Each number is 200 + 40 x the weight over its row's rms, rounded and kept within 0 to 999. Layers, rows and columns count from 0. The size before them is the row's rms in percent of the matrix's.

# up: layer 4 MLP up, 768x192, rms 0.161, rows 357-392, columns 0-95
# down: layer 4 MLP down (transposed), 768x192, rms 0.162, rows 357-392, columns 0-95
up357,107,111,225,262,152,198,170,294,158,221,172,150,174,210,216,183,219,190,174,157,250,219,228,188,248,267,181,215,201,200,180,271,240,216,159,125,247,234,176,182,158,252,169,215,213,216,232,292,202,213,164,178,254,202,157,248,182,187,169,191,177,180,232,191,207,252,243,142,190,199,275,215,265,234,200,259,228,117,168,161,222,96,177,221,161,190,203,232,218,184,172,209,190,174,170,223,231
down357,111,168,137,189,157,192,235,213,191,248,164,157,206,183,174,147,188,168,176,266,161,228,176,203,177,214,214,242,164,196,223,224,219,197,145,131,165,258,219,140,203,166,197,233,277,212,270,193,155,195,206,173,219,224,177,234,182,234,168,193,238,154,243,177,179,231,271,245,149,181,254,229,240,166,169,129,321,230,158,225,238,149,199,246,175,113,203,217,101,181,213,231,163,212,196,221,250
up358,089,169,213,166,197,169,197,173,234,138,201,336,215,185,266,208,239,227,114,165,265,234,182,156,234,198,206,274,242,140,174,260,112,233,168,243,259,165,246,191,203,253,194,179,234,212,192,188,154,247,148,210,189,164,255,260,199,215,187,187,235,302,172,177,186,200,195,168,173,229,212,215,221,171,233,239,197,161,104,235,178,206,180,248,190,221,241,220,174,163,174,220,245,179,228,258,153
down358,087,230,217,128,186,205,168,224,274,116,240,170,173,158,228,275,158,122,216,254,166,146,179,160,199,105,157,186,155,192,238,220,219,243,161,153,164,159,172,159,156,158,191,177,198,193,216,252,149,168,231,184,236,208,243,164,166,143,46,252,194,116,197,166,257,214,237,205,269,242,174,156,240,90,233,175,220,130,206,232,179,187,225,161,226,269,269,210,248,239,226,240,217,185,221,133,193
up359,091,135,155,193,152,210,175,210,274,166,188,155,208,215,182,261,195,265,211,227,271,237,227,297,239,164,147,165,226,130,228,212,215,202,203,238,166,181,183,206,212,166,150,164,239,213,195,263,221,214,154,207,256,166,307,167,253,226,137,182,249,163,222,192,153,276,252,239,186,209,165,179,195,173,200,210,191,222,202,224,207,191,228,163,195,216,263,179,241,171,183,168,119,189,227,264,201
down359,096,278,208,187,185,274,191,261,187,153,240,251,201,266,170,192,175,246,190,228,118,216,240,160,136,142,211,159,145,210,205,219,148,284,180,221,178,184,177,193,153,180,206,196,198,196,177,203,156,228,212,200,189,220,218,163,178,200,223,178,226,188,200,156,206,226,212,214,192,216,224,181,195,115,125,198,185,179,177,245,203,228,194,248,234,220,225,138,264,203,190,256,136,133,198,198,225
up360,108,248,273,174,192,166,201,197,210,146,134,171,194,223,183,221,187,170,116,289,250,236,204,142,283,227,232,185,189,225,180,166,168,176,231,179,222,254,235,189,121,158,219,252,196,217,224,146,261,127,247,177,264,159,270,177,171,252,215,135,232,110,203,219,141,156,188,190,151,122,178,212,209,243,184,192,210,215,181,239,271,230,251,146,198,193,222,214,226,159,143,204,214,229,224,227,253
down360,107,175,126,168,247,213,181,194,245,226,159,136,275,278,216,276,159,204,186,196,188,209,134,210,217,209,186,176,168,74,171,204,152,236,254,122,191,166,187,294,147,245,175,232,194,197,242,171,161,134,144,204,311,147,163,199,167,106,205,218,193,254,184,183,230,235,200,170,210,199,186,180,156,189,219,221,258,154,216,178,157,170,299,239,207,235,172,106,200,228,266,227,216,219,190,197,207
up361,097,197,182,164,193,226,176,253,234,276,183,127,158,190,244,184,254,204,113,220,274,206,179,221,226,226,194,221,157,187,191,208,188,205,172,244,156,174,126,206,211,218,149,133,198,193,205,210,235,156,186,214,234,194,258,133,239,141,211,138,238,211,205,201,171,187,171,141,139,218,170,259,209,168,209,201,176,171,217,223,240,245,229,287,249,247,216,165,216,187,258,209,135,169,214,212,188
down361,091,158,193,191,175,164,170,172,124,126,323,153,228,214,179,203,191,244,199,236,232,242,196,167,152,223,198,251,168,135,220,195,237,199,236,151,228,169,251,187,149,111,214,226,201,251,216,181,133,281,185,234,218,240,223,201,192,188,226,121,200,192,166,177,226,175,215,218,114,215,192,220,214,149,247,132,177,175,175,208,260,232,196,200,183,229,265,154,262,143,195,202,197,115,168,145,240
up362,100,193,217,175,213,208,220,132,215,258,192,242,157,209,143,234,231,244,155,183,302,223,252,141,253,200,157,235,249,230,206,206,211,223,202,229,233,153,174,176,168,200,198,184,276,205,201,298,151,248,198,159,211,241,185,229,191,145,202,239,243,162,198,191,198,133,198,202,142,217,231,262,244,202,213,174,146,168,169,184,179,190,221,140,207,169,232,208,164,137,187,172,207,277,250,174,142
down362,098,193,203,166,257,274,185,218,144,171,144,173,198,132,112,197,167,235,208,140,202,288,279,89,200,120,213,179,212,220,177,165,215,208,231,222,207,195,215,221,106,193,194,219,133,168,214,221,254,227,172,180,136,218,180,192,180,135,178,172,268,254,221,237,173,180,262,231,163,216,311,110,206,212,206,212,257,146,230,121,213,238,168,164,226,257,161,237,132,149,216,189,195,210,206,201,167
up363,101,203,224,215,212,201,162,230,160,186,194,163,185,181,199,254,153,220,199,219,164,182,201,153,207,138,281,199,206,247,201,166,235,296,193,173,265,208,140,185,149,202,206,227,154,218,234,239,213,264,285,159,250,192,237,167,296,204,208,186,191,171,233,173,228,183,201,99,188,114,226,199,138,221,232,236,213,200,179,267,139,215,166,257,271,142,150,237,245,217,172,208,216,237,213,73,198
down363,109,206,153,234,169,238,210,203,189,286,182,233,207,158,200,166,253,217,174,216,246,169,197,258,152,174,257,255,220,177,300,210,195,171,236,207,171,190,193,254,168,210,162,278,178,195,270,193,237,159,204,57,192,211,217,243,265,222,246,267,141,218,207,145,202,161,247,225,192,176,175,231,230,248,207,273,164,200,253,258,143,179,226,185,233,181,205,256,232,173,222,205,220,152,162,175,235
up364,091,237,161,166,195,241,223,223,87,131,198,256,194,149,185,151,294,180,218,229,166,190,248,162,188,266,223,238,216,159,227,218,163,210,189,221,203,191,132,144,232,221,263,207,189,150,268,155,193,176,226,172,209,204,205,178,247,191,255,275,171,228,150,237,192,153,240,156,222,231,245,247,178,236,78,111,215,159,210,186,156,156,205,188,246,191,220,141,237,147,205,238,221,240,196,191,109
down364,095,247,195,156,269,163,177,151,231,184,144,183,211,201,192,198,198,193,222,130,247,232,210,154,201,271,129,130,202,246,213,220,217,254,228,243,148,207,198,192,210,165,212,180,117,179,204,321,173,139,185,222,189,226,214,103,184,183,192,143,155,228,183,190,241,180,261,187,275,202,183,175,172,249,142,176,194,199,223,277,151,222,154,210,223,218,215,114,201,238,137,238,186,180,184,166,212
up365,098,193,169,194,224,195,165,166,186,225,185,229,191,199,299,168,195,161,174,154,242,210,152,180,230,204,232,193,167,190,211,156,146,260,200,216,220,196,133,208,259,253,148,162,224,209,177,276,189,204,174,198,142,223,304,196,268,85,206,207,225,220,191,219,140,215,188,131,158,125,168,224,253,197,229,247,169,207,274,211,200,209,161,184,218,206,134,183,206,166,202,210,213,233,247,158,194
down365,106,163,172,144,222,174,259,210,120,205,232,235,169,199,170,170,174,224,322,216,191,192,231,199,228,271,194,151,168,193,159,179,239,197,227,304,244,164,179,197,213,161,195,204,246,192,266,202,211,195,235,166,117,266,222,171,238,153,155,237,154,171,250,192,225,214,180,258,115,218,155,192,156,172,188,136,172,135,155,144,179,149,190,198,215,252,221,235,190,152,251,157,226,177,230,104,205
up366,088,129,189,218,190,156,162,246,175,203,224,222,231,190,230,255,254,231,192,172,156,187,186,190,203,144,267,197,211,155,226,180,227,182,229,183,227,171,175,126,172,169,179,192,188,192,244,179,223,206,224,131,178,225,183,300,123,209,283,275,262,218,174,156,161,282,177,226,135,176,194,220,137,158,204,209,185,185,216,179,202,140,170,225,179,220,207,183,240,176,145,176,199,234,138,147,129
down366,094,149,289,249,211,204,207,192,188,288,169,193,246,223,186,132,207,228,170,308,184,157,184,215,151,241,245,175,218,247,199,187,245,199,221,231,255,198,210,187,181,173,198,161,218,205,236,263,158,152,241,178,131,190,204,174,157,168,270,276,280,226,181,166,199,248,156,201,142,229,167,220,175,240,197,294,176,198,208,111,200,178,223,208,199,216,213,280,203,174,140,114,171,161,132,175,243
up367,099,205,161,142,198,147,205,247,298,243,191,212,176,195,222,217,166,199,345,227,186,218,188,226,259,178,165,255,245,244,207,192,210,208,153,195,183,217,194,257,280,215,167,199,209,150,198,199,170,214,328,180,179,219,219,125,201,197,216,193,168,230,123,194,202,249,200,191,160,151,210,119,215,245,252,228,200,203,151,165,150,175,211,220,254,243,233,260,214,132,204,167,199,168,256,178,185
down367,100,242,235,212,192,137,220,207,161,198,252,205,214,224,186,241,218,246,176,239,189,194,144,237,139,147,223,177,175,191,249,182,226,229,220,138,171,194,311,211,195,241,214,301,207,199,217,120,188,145,215,210,180,217,240,143,200,211,242,209,163,206,194,140,208,218,265,136,245,175,176,185,192,207,232,212,177,168,155,190,228,199,178,238,240,246,167,194,206,216,263,118,296,191,201,232,115
up368,104,248,171,195,214,204,182,167,189,201,194,222,173,95,191,194,268,211,213,202,179,177,182,212,217,178,211,206,181,212,156,227,188,188,202,151,220,174,196,308,182,257,251,153,256,241,178,167,183,206,256,163,230,192,240,163,224,238,184,162,186,159,191,136,154,167,152,197,126,192,107,182,151,265,278,269,239,207,176,139,175,154,217,217,227,182,177,210,133,172,229,236,207,133,267,271,178
down368,106,215,217,220,185,195,203,231,82,209,164,168,211,219,171,184,174,176,228,171,179,150,216,208,164,173,137,210,208,290,238,174,246,140,200,235,184,141,157,217,257,235,197,191,210,200,195,188,254,150,231,232,247,239,251,108,193,163,199,206,271,192,176,214,165,160,215,184,307,278,231,290,130,258,204,188,178,158,272,170,177,134,279,182,188,248,215,182,179,143,253,205,194,226,220,213,231
up369,111,144,246,212,178,227,179,219,136,206,242,128,204,175,196,182,252,237,241,135,257,242,191,173,273,154,279,175,175,209,204,176,132,239,147,218,173,142,202,199,217,187,148,221,207,213,199,160,192,206,162,187,240,174,255,215,243,257,120,192,218,222,256,226,207,229,252,183,237,236,294,103,201,195,175,236,178,163,219,197,296,293,249,191,196,163,241,194,186,174,160,206,187,247,293,252,222
down369,110,209,196,197,273,212,147,138,143,158,249,155,168,233,176,130,176,166,160,158,167,246,160,152,266,185,181,219,176,227,240,267,163,220,195,252,188,253,243,262,83,209,204,230,172,194,190,146,118,190,124,167,258,134,296,182,182,220,189,238,226,198,128,200,186,131,192,307,185,243,164,139,208,231,176,199,233,189,138,179,148,179,256,163,231,183,204,232,215,203,173,181,207,212,250,219,190
up370,101,153,168,191,178,203,151,224,217,211,221,182,194,206,212,248,228,243,291,241,173,210,84,167,235,187,217,199,211,182,262,210,139,126,239,202,140,197,189,152,264,200,225,217,164,273,136,164,242,201,201,323,214,162,263,201,240,258,219,200,252,211,212,246,216,261,180,184,191,188,278,163,205,279,230,262,198,166,213,212,288,206,176,235,211,213,237,199,241,178,258,243,260,217,194,176,229
down370,100,167,150,114,229,275,237,166,210,325,203,231,190,213,175,131,178,195,196,222,177,222,223,198,185,230,169,152,216,182,186,218,217,217,268,203,190,115,90,213,221,231,125,205,224,188,233,203,286,214,188,270,202,246,226,231,226,240,204,183,202,241,144,231,108,199,195,282,256,228,201,183,236,245,206,149,159,246,181,240,152,198,237,195,224,186,201,167,160,167,159,88,157,200,225,257,235
up371,105,185,213,237,166,284,202,187,225,229,188,177,256,166,213,174,195,149,268,176,181,298,173,229,228,221,174,179,269,213,205,218,235,225,180,231,107,237,231,215,144,227,195,63,218,161,191,194,150,150,168,160,163,226,175,175,242,278,251,146,191,252,179,199,199,129,158,205,262,221,221,132,175,186,190,227,140,198,216,207,149,212,168,190,173,199,271,252,149,187,153,213,187,242,255,111,233
down371,099,152,248,198,232,193,201,290,268,203,160,273,144,184,179,276,186,200,229,222,126,280,214,163,130,141,230,268,226,217,93,166,228,240,198,206,198,239,153,243,186,159,164,226,155,185,214,185,171,246,198,225,254,249,215,157,211,223,201,139,187,202,272,155,200,224,205,145,246,230,207,257,225,194,249,275,230,201,185,166,150,259,214,181,289,213,239,221,205,210,228,178,185,200,160,219,167
up372,104,227,183,189,256,173,113,197,225,198,186,220,256,218,222,177,215,167,194,189,165,243,237,134,213,149,202,265,253,251,139,201,162,126,264,189,243,192,180,217,179,206,194,198,229,223,252,210,238,181,231,283,172,198,237,195,290,122,207,167,227,157,168,142,211,269,241,219,172,214,122,225,259,259,243,240,255,165,243,165,168,223,206,234,236,186,237,80,293,243,217,261,161,168,147,107,175
down372,110,173,237,108,190,193,204,189,146,172,205,211,293,145,195,221,194,171,206,209,176,188,331,208,182,143,256,196,221,193,218,207,143,200,163,223,255,239,156,229,221,244,172,154,167,172,210,216,151,160,188,189,170,178,185,202,177,225,240,187,144,136,128,183,208,188,211,191,244,211,216,191,134,239,236,162,201,253,145,173,152,240,236,172,226,177,305,129,159,325,200,195,151,165,185,226,181
up373,089,263,168,223,207,311,188,188,242,206,245,236,224,184,185,185,237,189,190,141,255,254,173,145,199,190,181,149,211,205,229,240,231,230,256,216,181,192,136,214,240,169,95,148,178,144,240,211,192,211,287,134,165,237,279,207,234,255,191,172,219,250,123,154,252,265,286,210,198,196,187,213,239,213,207,272,229,208,238,196,134,167,178,242,179,218,180,149,200,158,238,146,235,249,201,177,172
down373,088,251,224,175,106,84,216,156,194,167,208,279,183,224,221,171,256,260,216,184,229,227,209,260,207,191,218,127,189,198,149,190,206,194,147,87,220,271,245,229,232,233,157,205,178,238,204,237,213,173,198,202,195,157,180,111,187,151,129,234,222,140,211,239,236,179,150,206,277,106,176,234,230,217,239,239,166,186,195,141,220,172,192,236,182,234,167,164,228,168,213,135,192,162,282,224,128
up374,097,278,176,237,178,231,204,228,229,150,183,214,234,188,191,183,175,266,147,205,140,148,170,224,207,207,194,178,235,134,228,243,207,141,197,156,265,131,132,288,181,129,177,207,219,186,241,249,153,246,264,217,224,204,164,146,174,251,222,237,222,243,224,197,177,217,188,255,185,256,168,173,194,242,238,161,232,217,178,258,221,199,146,194,186,204,211,287,230,86,253,215,156,202,178,205,220
down374,101,207,131,184,168,162,207,244,241,171,209,192,187,203,167,291,191,235,195,196,221,197,246,156,232,204,196,205,206,200,105,180,167,158,187,184,108,187,198,212,180,111,174,262,164,203,166,243,225,137,156,257,181,188,185,237,186,228,156,230,206,209,215,216,165,161,191,262,194,230,191,206,223,208,156,121,230,222,147,241,161,213,268,175,225,231,253,160,201,80,236,142,183,241,184,239,241
up375,113,209,116,208,221,169,164,216,208,223,254,190,112,257,277,164,110,219,265,206,187,188,237,226,209,190,118,200,167,272,180,240,181,228,183,241,156,213,202,198,202,197,225,160,208,321,194,315,189,201,210,174,141,182,239,224,206,184,215,156,204,259,197,227,249,211,199,94,222,207,222,189,179,248,152,238,173,202,240,242,243,216,188,213,168,236,247,162,181,228,236,186,220,141,226,215,256
down375,114,203,153,286,186,209,178,213,228,218,149,220,226,235,197,289,244,184,228,195,248,165,240,231,215,234,229,175,189,201,193,183,214,132,255,210,144,205,189,129,306,170,177,150,183,184,229,173,167,177,278,208,157,138,220,190,132,203,184,207,201,190,231,128,158,234,201,217,126,158,222,135,195,187,192,205,203,211,223,219,251,311,247,216,119,195,214,259,121,222,257,287,174,248,218,214,150
up376,112,279,161,305,263,212,159,237,241,200,151,241,217,164,211,143,273,244,217,130,220,234,192,188,225,205,155,150,191,131,205,208,234,263,248,156,199,176,254,160,136,203,167,224,169,199,209,221,187,215,235,184,267,275,217,160,195,211,201,194,190,168,254,219,289,153,190,149,98,182,239,214,193,193,279,163,146,186,207,176,160,173,195,187,245,202,239,170,182,186,183,101,176,210,279,178,210
down376,110,175,130,184,188,199,100,279,202,185,210,228,248,176,210,202,217,242,260,83,215,211,184,258,241,165,205,201,162,154,194,209,264,255,153,162,296,154,210,173,317,115,169,174,193,170,171,245,178,173,198,175,236,260,201,166,129,163,158,158,192,187,202,207,196,154,232,223,122,217,193,239,181,174,153,189,224,241,173,202,214,215,127,264,277,175,182,185,234,227,172,148,256,240,218,147,121
up377,102,245,223,141,190,252,169,164,219,260,161,122,177,190,199,216,200,169,172,222,195,233,180,175,231,174,168,165,251,234,251,139,206,124,197,203,192,188,209,129,184,222,178,265,238,174,191,202,159,143,189,207,201,293,255,182,233,217,183,218,132,134,122,192,208,227,216,189,239,137,199,101,160,185,248,208,113,158,155,284,214,164,199,273,127,182,233,242,201,198,209,220,203,194,258,220,216
down377,106,251,292,172,187,170,195,204,190,250,190,124,218,214,270,276,197,257,262,194,276,127,149,254,248,291,194,155,250,191,179,160,251,194,298,201,177,265,304,183,229,206,186,199,219,173,221,181,232,202,217,185,136,220,225,226,182,254,261,194,190,214,225,199,191,167,125,255,188,221,268,157,174,222,195,170,215,221,235,166,214,198,219,236,202,172,193,171,223,180,204,155,109,236,137,220,211
up378,095,138,225,134,202,206,228,178,226,192,201,208,198,152,140,146,206,241,125,264,196,206,214,178,195,239,231,151,220,129,210,227,189,172,245,246,220,167,204,213,177,266,207,219,217,234,165,163,161,186,243,247,199,185,157,206,228,201,246,262,179,209,197,348,244,163,162,198,146,236,150,284,229,197,145,191,172,141,256,237,198,180,163,148,226,223,165,148,202,132,224,155,196,210,255,257,305
down378,093,254,179,151,199,164,265,160,209,198,207,133,144,201,198,127,140,177,222,212,262,250,179,245,190,226,226,151,194,216,238,243,218,237,145,212,194,155,159,174,197,167,170,177,259,165,219,229,218,231,165,217,164,246,204,151,246,157,154,186,231,180,288,177,165,165,207,150,183,169,158,170,218,178,202,230,257,206,180,136,153,192,174,242,181,254,206,200,204,41,251,252,111,162,209,229,217
up379,099,183,183,200,262,159,213,206,240,175,209,185,198,198,232,161,227,145,246,274,179,181,199,133,246,196,182,189,203,197,171,280,211,299,204,152,250,146,280,158,157,172,202,219,194,195,264,225,187,186,227,228,154,176,188,201,262,178,226,174,164,140,150,162,217,204,248,118,154,193,163,151,191,229,204,186,102,263,222,269,285,184,255,221,178,177,126,185,175,151,216,185,228,136,231,177,217
down379,103,168,199,275,206,212,181,164,179,251,167,184,176,250,211,105,213,131,210,221,221,232,172,137,247,186,240,189,195,225,143,150,163,186,177,166,145,229,225,263,188,284,167,241,133,133,266,166,275,197,199,192,253,183,174,215,189,161,85,211,118,210,234,216,208,198,168,213,296,217,224,194,225,242,178,212,210,290,234,255,238,281,165,227,168,141,210,232,273,261,168,113,235,138,176,234,175
up380,094,149,209,211,159,206,215,158,194,168,216,258,297,186,139,185,151,174,222,197,172,255,131,193,233,149,214,222,179,179,249,253,135,235,168,248,244,209,125,250,225,116,153,253,170,215,195,135,214,162,118,291,237,207,211,198,245,149,215,213,214,220,196,185,183,206,208,163,208,192,99,218,277,124,195,210,290,231,243,178,199,237,171,215,170,211,152,240,187,212,271,311,169,222,241,253,205
down380,099,92,204,134,262,170,150,205,196,147,290,236,207,196,144,146,178,165,234,237,228,201,186,219,176,182,256,193,233,183,157,206,282,174,157,210,241,144,179,149,169,151,245,180,197,158,283,228,211,228,181,173,160,202,185,242,165,198,192,172,125,249,190,218,199,204,256,233,248,117,181,129,240,125,239,272,195,218,203,172,287,216,125,224,201,171,155,175,150,228,124,177,180,194,218,177,166
up381,100,164,207,176,190,157,186,187,132,180,148,115,165,180,220,99,169,216,226,231,200,248,204,212,258,236,143,205,215,233,235,210,197,219,226,196,181,249,152,173,244,282,204,330,174,275,184,152,189,202,213,148,216,169,169,215,263,265,265,159,245,219,161,205,255,194,181,223,189,137,152,139,150,166,251,258,238,230,105,192,154,205,220,137,201,195,149,164,213,182,204,194,231,189,201,208,201
down381,099,231,126,161,285,206,235,187,215,172,198,231,258,212,260,207,230,203,120,307,217,198,280,254,161,247,197,145,210,215,161,221,173,161,229,243,224,248,160,215,182,183,156,204,177,249,211,219,203,160,253,203,229,143,272,198,187,170,126,203,154,305,197,209,158,129,124,223,233,131,156,190,200,189,226,166,204,127,196,242,303,143,155,219,244,236,212,132,221,229,146,217,216,210,193,108,134
up382,106,192,227,164,219,251,228,137,174,237,151,151,148,242,222,199,216,208,127,229,199,189,227,152,196,180,262,236,239,161,134,150,147,194,199,201,174,149,97,231,234,112,238,280,273,231,174,161,238,248,243,219,192,130,218,128,187,206,193,210,176,167,235,279,250,192,239,220,291,241,198,305,164,199,266,217,135,196,142,144,216,227,200,165,186,175,181,185,217,217,221,181,215,211,171,179,209
down382,098,247,229,137,217,228,161,212,139,189,154,273,178,237,203,177,197,210,160,122,228,165,171,244,164,169,300,261,209,205,152,174,186,213,180,150,224,216,232,222,230,162,224,259,172,203,164,149,264,119,164,216,117,187,245,174,211,232,225,220,148,103,201,184,97,218,209,183,231,185,214,237,188,209,199,169,202,173,199,211,192,215,185,187,173,178,200,188,158,235,220,178,201,210,182,176,171
up383,103,209,232,186,179,148,147,261,224,211,265,171,181,152,206,233,193,137,205,156,161,189,234,233,279,169,222,222,260,206,273,132,177,230,198,207,235,303,218,240,157,186,150,118,187,220,222,213,238,198,189,185,243,128,201,184,222,213,235,233,262,195,155,224,178,157,243,170,266,257,197,196,241,205,170,268,202,191,208,174,212,233,197,238,184,157,229,228,215,142,190,230,171,174,232,220,160
down383,102,219,178,218,147,178,207,189,223,206,176,197,255,227,134,140,179,222,249,181,277,193,220,125,179,263,180,181,166,193,149,145,229,191,248,267,199,219,171,158,189,170,173,218,242,156,226,227,192,175,181,238,187,229,186,265,125,186,176,164,255,217,280,175,248,272,194,218,139,227,177,182,169,174,189,145,241,164,258,192,138,186,220,290,246,193,196,229,228,108,257,294,146,259,128,196,246
up384,088,192,185,177,180,173,127,232,194,220,141,211,207,202,221,125,243,244,155,155,204,221,157,182,192,172,293,205,239,166,267,219,115,184,248,219,202,194,153,275,289,199,189,212,238,230,269,225,232,193,219,182,170,228,219,227,214,251,250,182,182,204,173,263,283,241,194,252,207,189,259,202,139,189,173,197,218,162,233,198,203,198,183,179,190,222,221,180,206,134,223,213,223,237,186,218,240
down384,083,171,206,189,216,174,207,236,195,147,207,176,115,233,256,209,183,215,176,234,88,197,226,213,216,175,168,99,176,215,191,188,224,161,255,158,153,195,191,226,225,143,161,166,175,153,221,281,205,231,173,178,233,165,142,210,156,187,235,196,162,148,235,195,196,178,220,144,291,200,236,205,155,189,154,222,214,169,166,200,204,245,238,305,213,153,194,243,187,206,248,213,193,216,283,149,178
up385,094,330,106,229,244,210,241,232,206,217,249,259,116,216,146,190,204,187,191,216,181,224,210,202,208,225,167,173,251,146,209,270,167,125,149,213,176,189,257,83,209,196,224,232,233,121,165,268,180,245,223,124,235,129,213,232,191,178,222,283,220,211,159,137,200,144,176,168,183,239,124,244,179,185,126,160,286,186,266,216,178,207,207,223,165,106,195,303,221,182,237,215,226,199,194,197,190
down385,095,84,203,148,229,155,212,220,150,265,211,200,189,238,212,212,152,231,204,203,187,248,208,263,176,211,181,242,238,189,294,221,225,234,206,197,138,151,226,162,269,184,226,218,219,181,208,192,231,261,198,249,150,188,209,220,215,206,189,206,193,195,163,170,211,191,171,149,257,172,192,149,189,256,173,171,228,213,209,166,224,155,165,177,265,137,231,124,111,200,217,241,227,185,239,229,230
up386,088,257,141,182,137,218,128,177,218,242,215,220,188,286,266,219,233,280,157,172,191,265,195,173,224,193,223,241,213,200,229,166,250,150,305,268,219,190,248,199,262,195,169,193,237,130,219,181,207,239,273,207,174,158,165,146,232,230,230,217,200,209,209,205,194,236,270,194,189,176,210,198,192,133,218,306,179,174,224,190,215,149,221,269,139,163,207,212,171,120,267,244,153,228,218,214,267
down386,082,188,223,232,222,141,272,172,158,100,239,168,172,231,249,217,257,187,254,246,117,181,204,249,191,168,172,174,217,224,239,192,192,136,104,195,161,192,176,230,174,225,179,154,190,249,268,228,248,193,193,228,171,153,214,154,212,172,214,205,225,211,194,160,199,164,231,254,265,133,219,186,145,159,233,248,147,185,141,193,151,269,243,233,203,202,183,204,236,263,223,205,236,202,224,195,207
up387,087,241,256,186,227,149,261,171,180,179,199,282,174,221,284,233,287,255,236,185,224,217,157,154,246,224,149,216,181,218,125,145,169,212,222,178,185,203,152,270,215,195,156,226,137,221,183,232,186,266,152,191,216,183,207,222,180,171,245,220,236,219,224,202,234,123,192,209,195,190,201,192,231,203,210,187,256,162,180,243,155,155,227,173,208,223,171,234,222,161,247,168,160,185,222,161,234
down387,081,179,256,154,220,249,184,149,191,224,261,163,197,228,225,217,179,210,205,236,242,193,178,156,189,186,241,218,258,218,172,199,197,171,89,229,255,225,216,200,196,128,235,197,238,199,189,208,134,199,232,205,205,236,204,243,209,213,203,229,216,230,205,165,162,197,236,170,275,203,231,188,105,209,233,179,210,275,134,166,162,226,152,219,240,205,215,173,199,222,193,254,191,121,174,249,229
up388,100,227,135,137,259,236,245,71,219,224,191,188,226,162,198,220,182,204,207,211,179,199,272,112,163,118,189,179,151,217,160,149,236,230,133,162,215,229,274,230,215,210,167,182,200,222,201,322,210,206,209,150,226,231,135,172,261,206,203,270,212,169,196,232,252,187,177,251,179,211,195,237,179,191,261,228,164,197,189,194,233,250,181,266,205,185,202,191,232,118,226,171,208,180,218,205,215
down388,093,210,194,195,163,181,165,223,216,105,225,125,182,171,161,186,238,188,210,227,194,212,204,190,180,184,158,118,202,190,201,197,226,268,169,227,182,170,165,297,167,224,200,298,197,225,216,252,170,182,180,188,201,205,266,224,229,179,197,223,243,174,232,185,155,101,198,204,209,135,164,218,205,184,183,194,222,136,210,186,188,120,141,156,308,178,220,154,182,157,193,234,152,181,184,259,206
up389,100,211,184,280,177,192,202,241,258,215,163,246,221,200,196,217,213,266,165,229,190,242,177,219,180,208,198,241,203,157,175,171,207,202,164,211,146,230,244,245,242,184,230,211,212,190,234,162,196,222,121,215,203,201,110,90,135,192,186,186,190,164,221,95,157,257,151,120,218,189,118,180,205,160,163,243,262,120,182,277,272,180,162,235,228,243,129,242,175,154,194,168,191,225,191,182,150
down389,089,222,209,245,181,243,246,110,219,202,294,223,209,195,148,243,190,285,146,136,209,172,181,185,248,210,159,172,208,135,215,237,165,197,189,205,106,144,169,222,155,209,140,206,183,201,188,181,187,252,232,198,183,128,232,178,201,185,176,246,170,213,202,189,228,152,187,168,232,211,190,201,188,257,213,241,203,168,204,175,241,186,181,254,249,248,214,188,201,316,268,158,194,182,237,192,189
up390,098,261,234,230,177,194,213,208,239,248,148,192,171,182,189,231,209,232,175,178,142,220,216,123,189,180,190,278,240,200,198,227,215,224,246,226,231,221,230,278,188,237,212,133,151,250,236,231,183,231,188,190,175,204,146,151,167,159,236,219,202,158,227,213,200,205,224,142,163,167,218,197,196,162,294,252,193,192,218,229,231,318,225,153,182,213,241,252,222,93,163,247,231,179,213,178,196
down390,101,173,182,180,168,221,159,233,175,192,210,171,196,166,244,199,238,190,101,231,278,156,179,231,174,261,206,165,223,217,261,186,280,199,137,206,195,264,156,250,226,180,169,164,260,187,242,214,220,209,201,128,173,156,199,202,203,242,225,194,231,195,164,197,232,225,242,229,237,142,168,154,142,201,197,168,236,221,231,141,90,161,312,198,238,169,248,146,201,223,238,242,227,280,107,258,196
up391,106,195,160,179,157,259,188,259,246,208,167,299,248,244,187,214,286,264,182,239,207,256,191,208,140,227,162,231,187,215,95,223,182,243,205,198,153,263,178,201,211,268,172,221,216,230,270,162,170,162,175,212,223,289,202,264,189,223,218,221,238,169,221,178,144,195,177,175,187,150,134,156,193,212,226,193,209,197,227,217,178,201,142,189,157,160,247,132,225,162,202,193,145,120,227,190,174
down391,107,154,255,172,250,132,151,231,241,310,165,223,170,147,224,202,221,323,181,224,148,225,163,214,236,197,201,247,237,209,222,165,123,211,211,165,245,230,189,158,217,227,221,209,208,144,244,212,170,213,201,156,181,168,137,215,269,203,231,187,223,190,245,225,149,211,200,202,164,170,192,228,211,200,212,139,144,193,242,251,187,118,187,239,245,216,219,130,173,163,165,150,152,198,223,295,227
up392,104,250,200,279,183,221,177,96,182,270,192,197,164,217,162,238,169,91,229,221,179,257,218,236,288,143,213,188,178,186,192,199,209,227,192,185,222,153,179,210,249,219,185,172,90,216,212,224,166,181,203,191,229,266,220,221,246,163,212,285,196,169,232,259,229,172,107,207,73,250,242,205,162,243,195,222,174,240,280,225,220,214,195,223,173,223,189,228,235,139,200,225,177,277,187,182,194
down392,099,220,119,222,162,202,236,228,223,247,238,92,254,122,142,216,268,217,234,227,222,180,232,222,142,129,135,238,165,197,206,216,199,217,166,230,172,202,187,220,210,251,208,94,181,156,164,198,271,225,207,173,228,190,171,201,215,114,299,147,282,231,301,140,188,276,194,246,197,185,186,182,240,162,209,191,236,197,252,133,164,221,244,191,203,256,187,173,179,157,203,138,183,170,236,236,218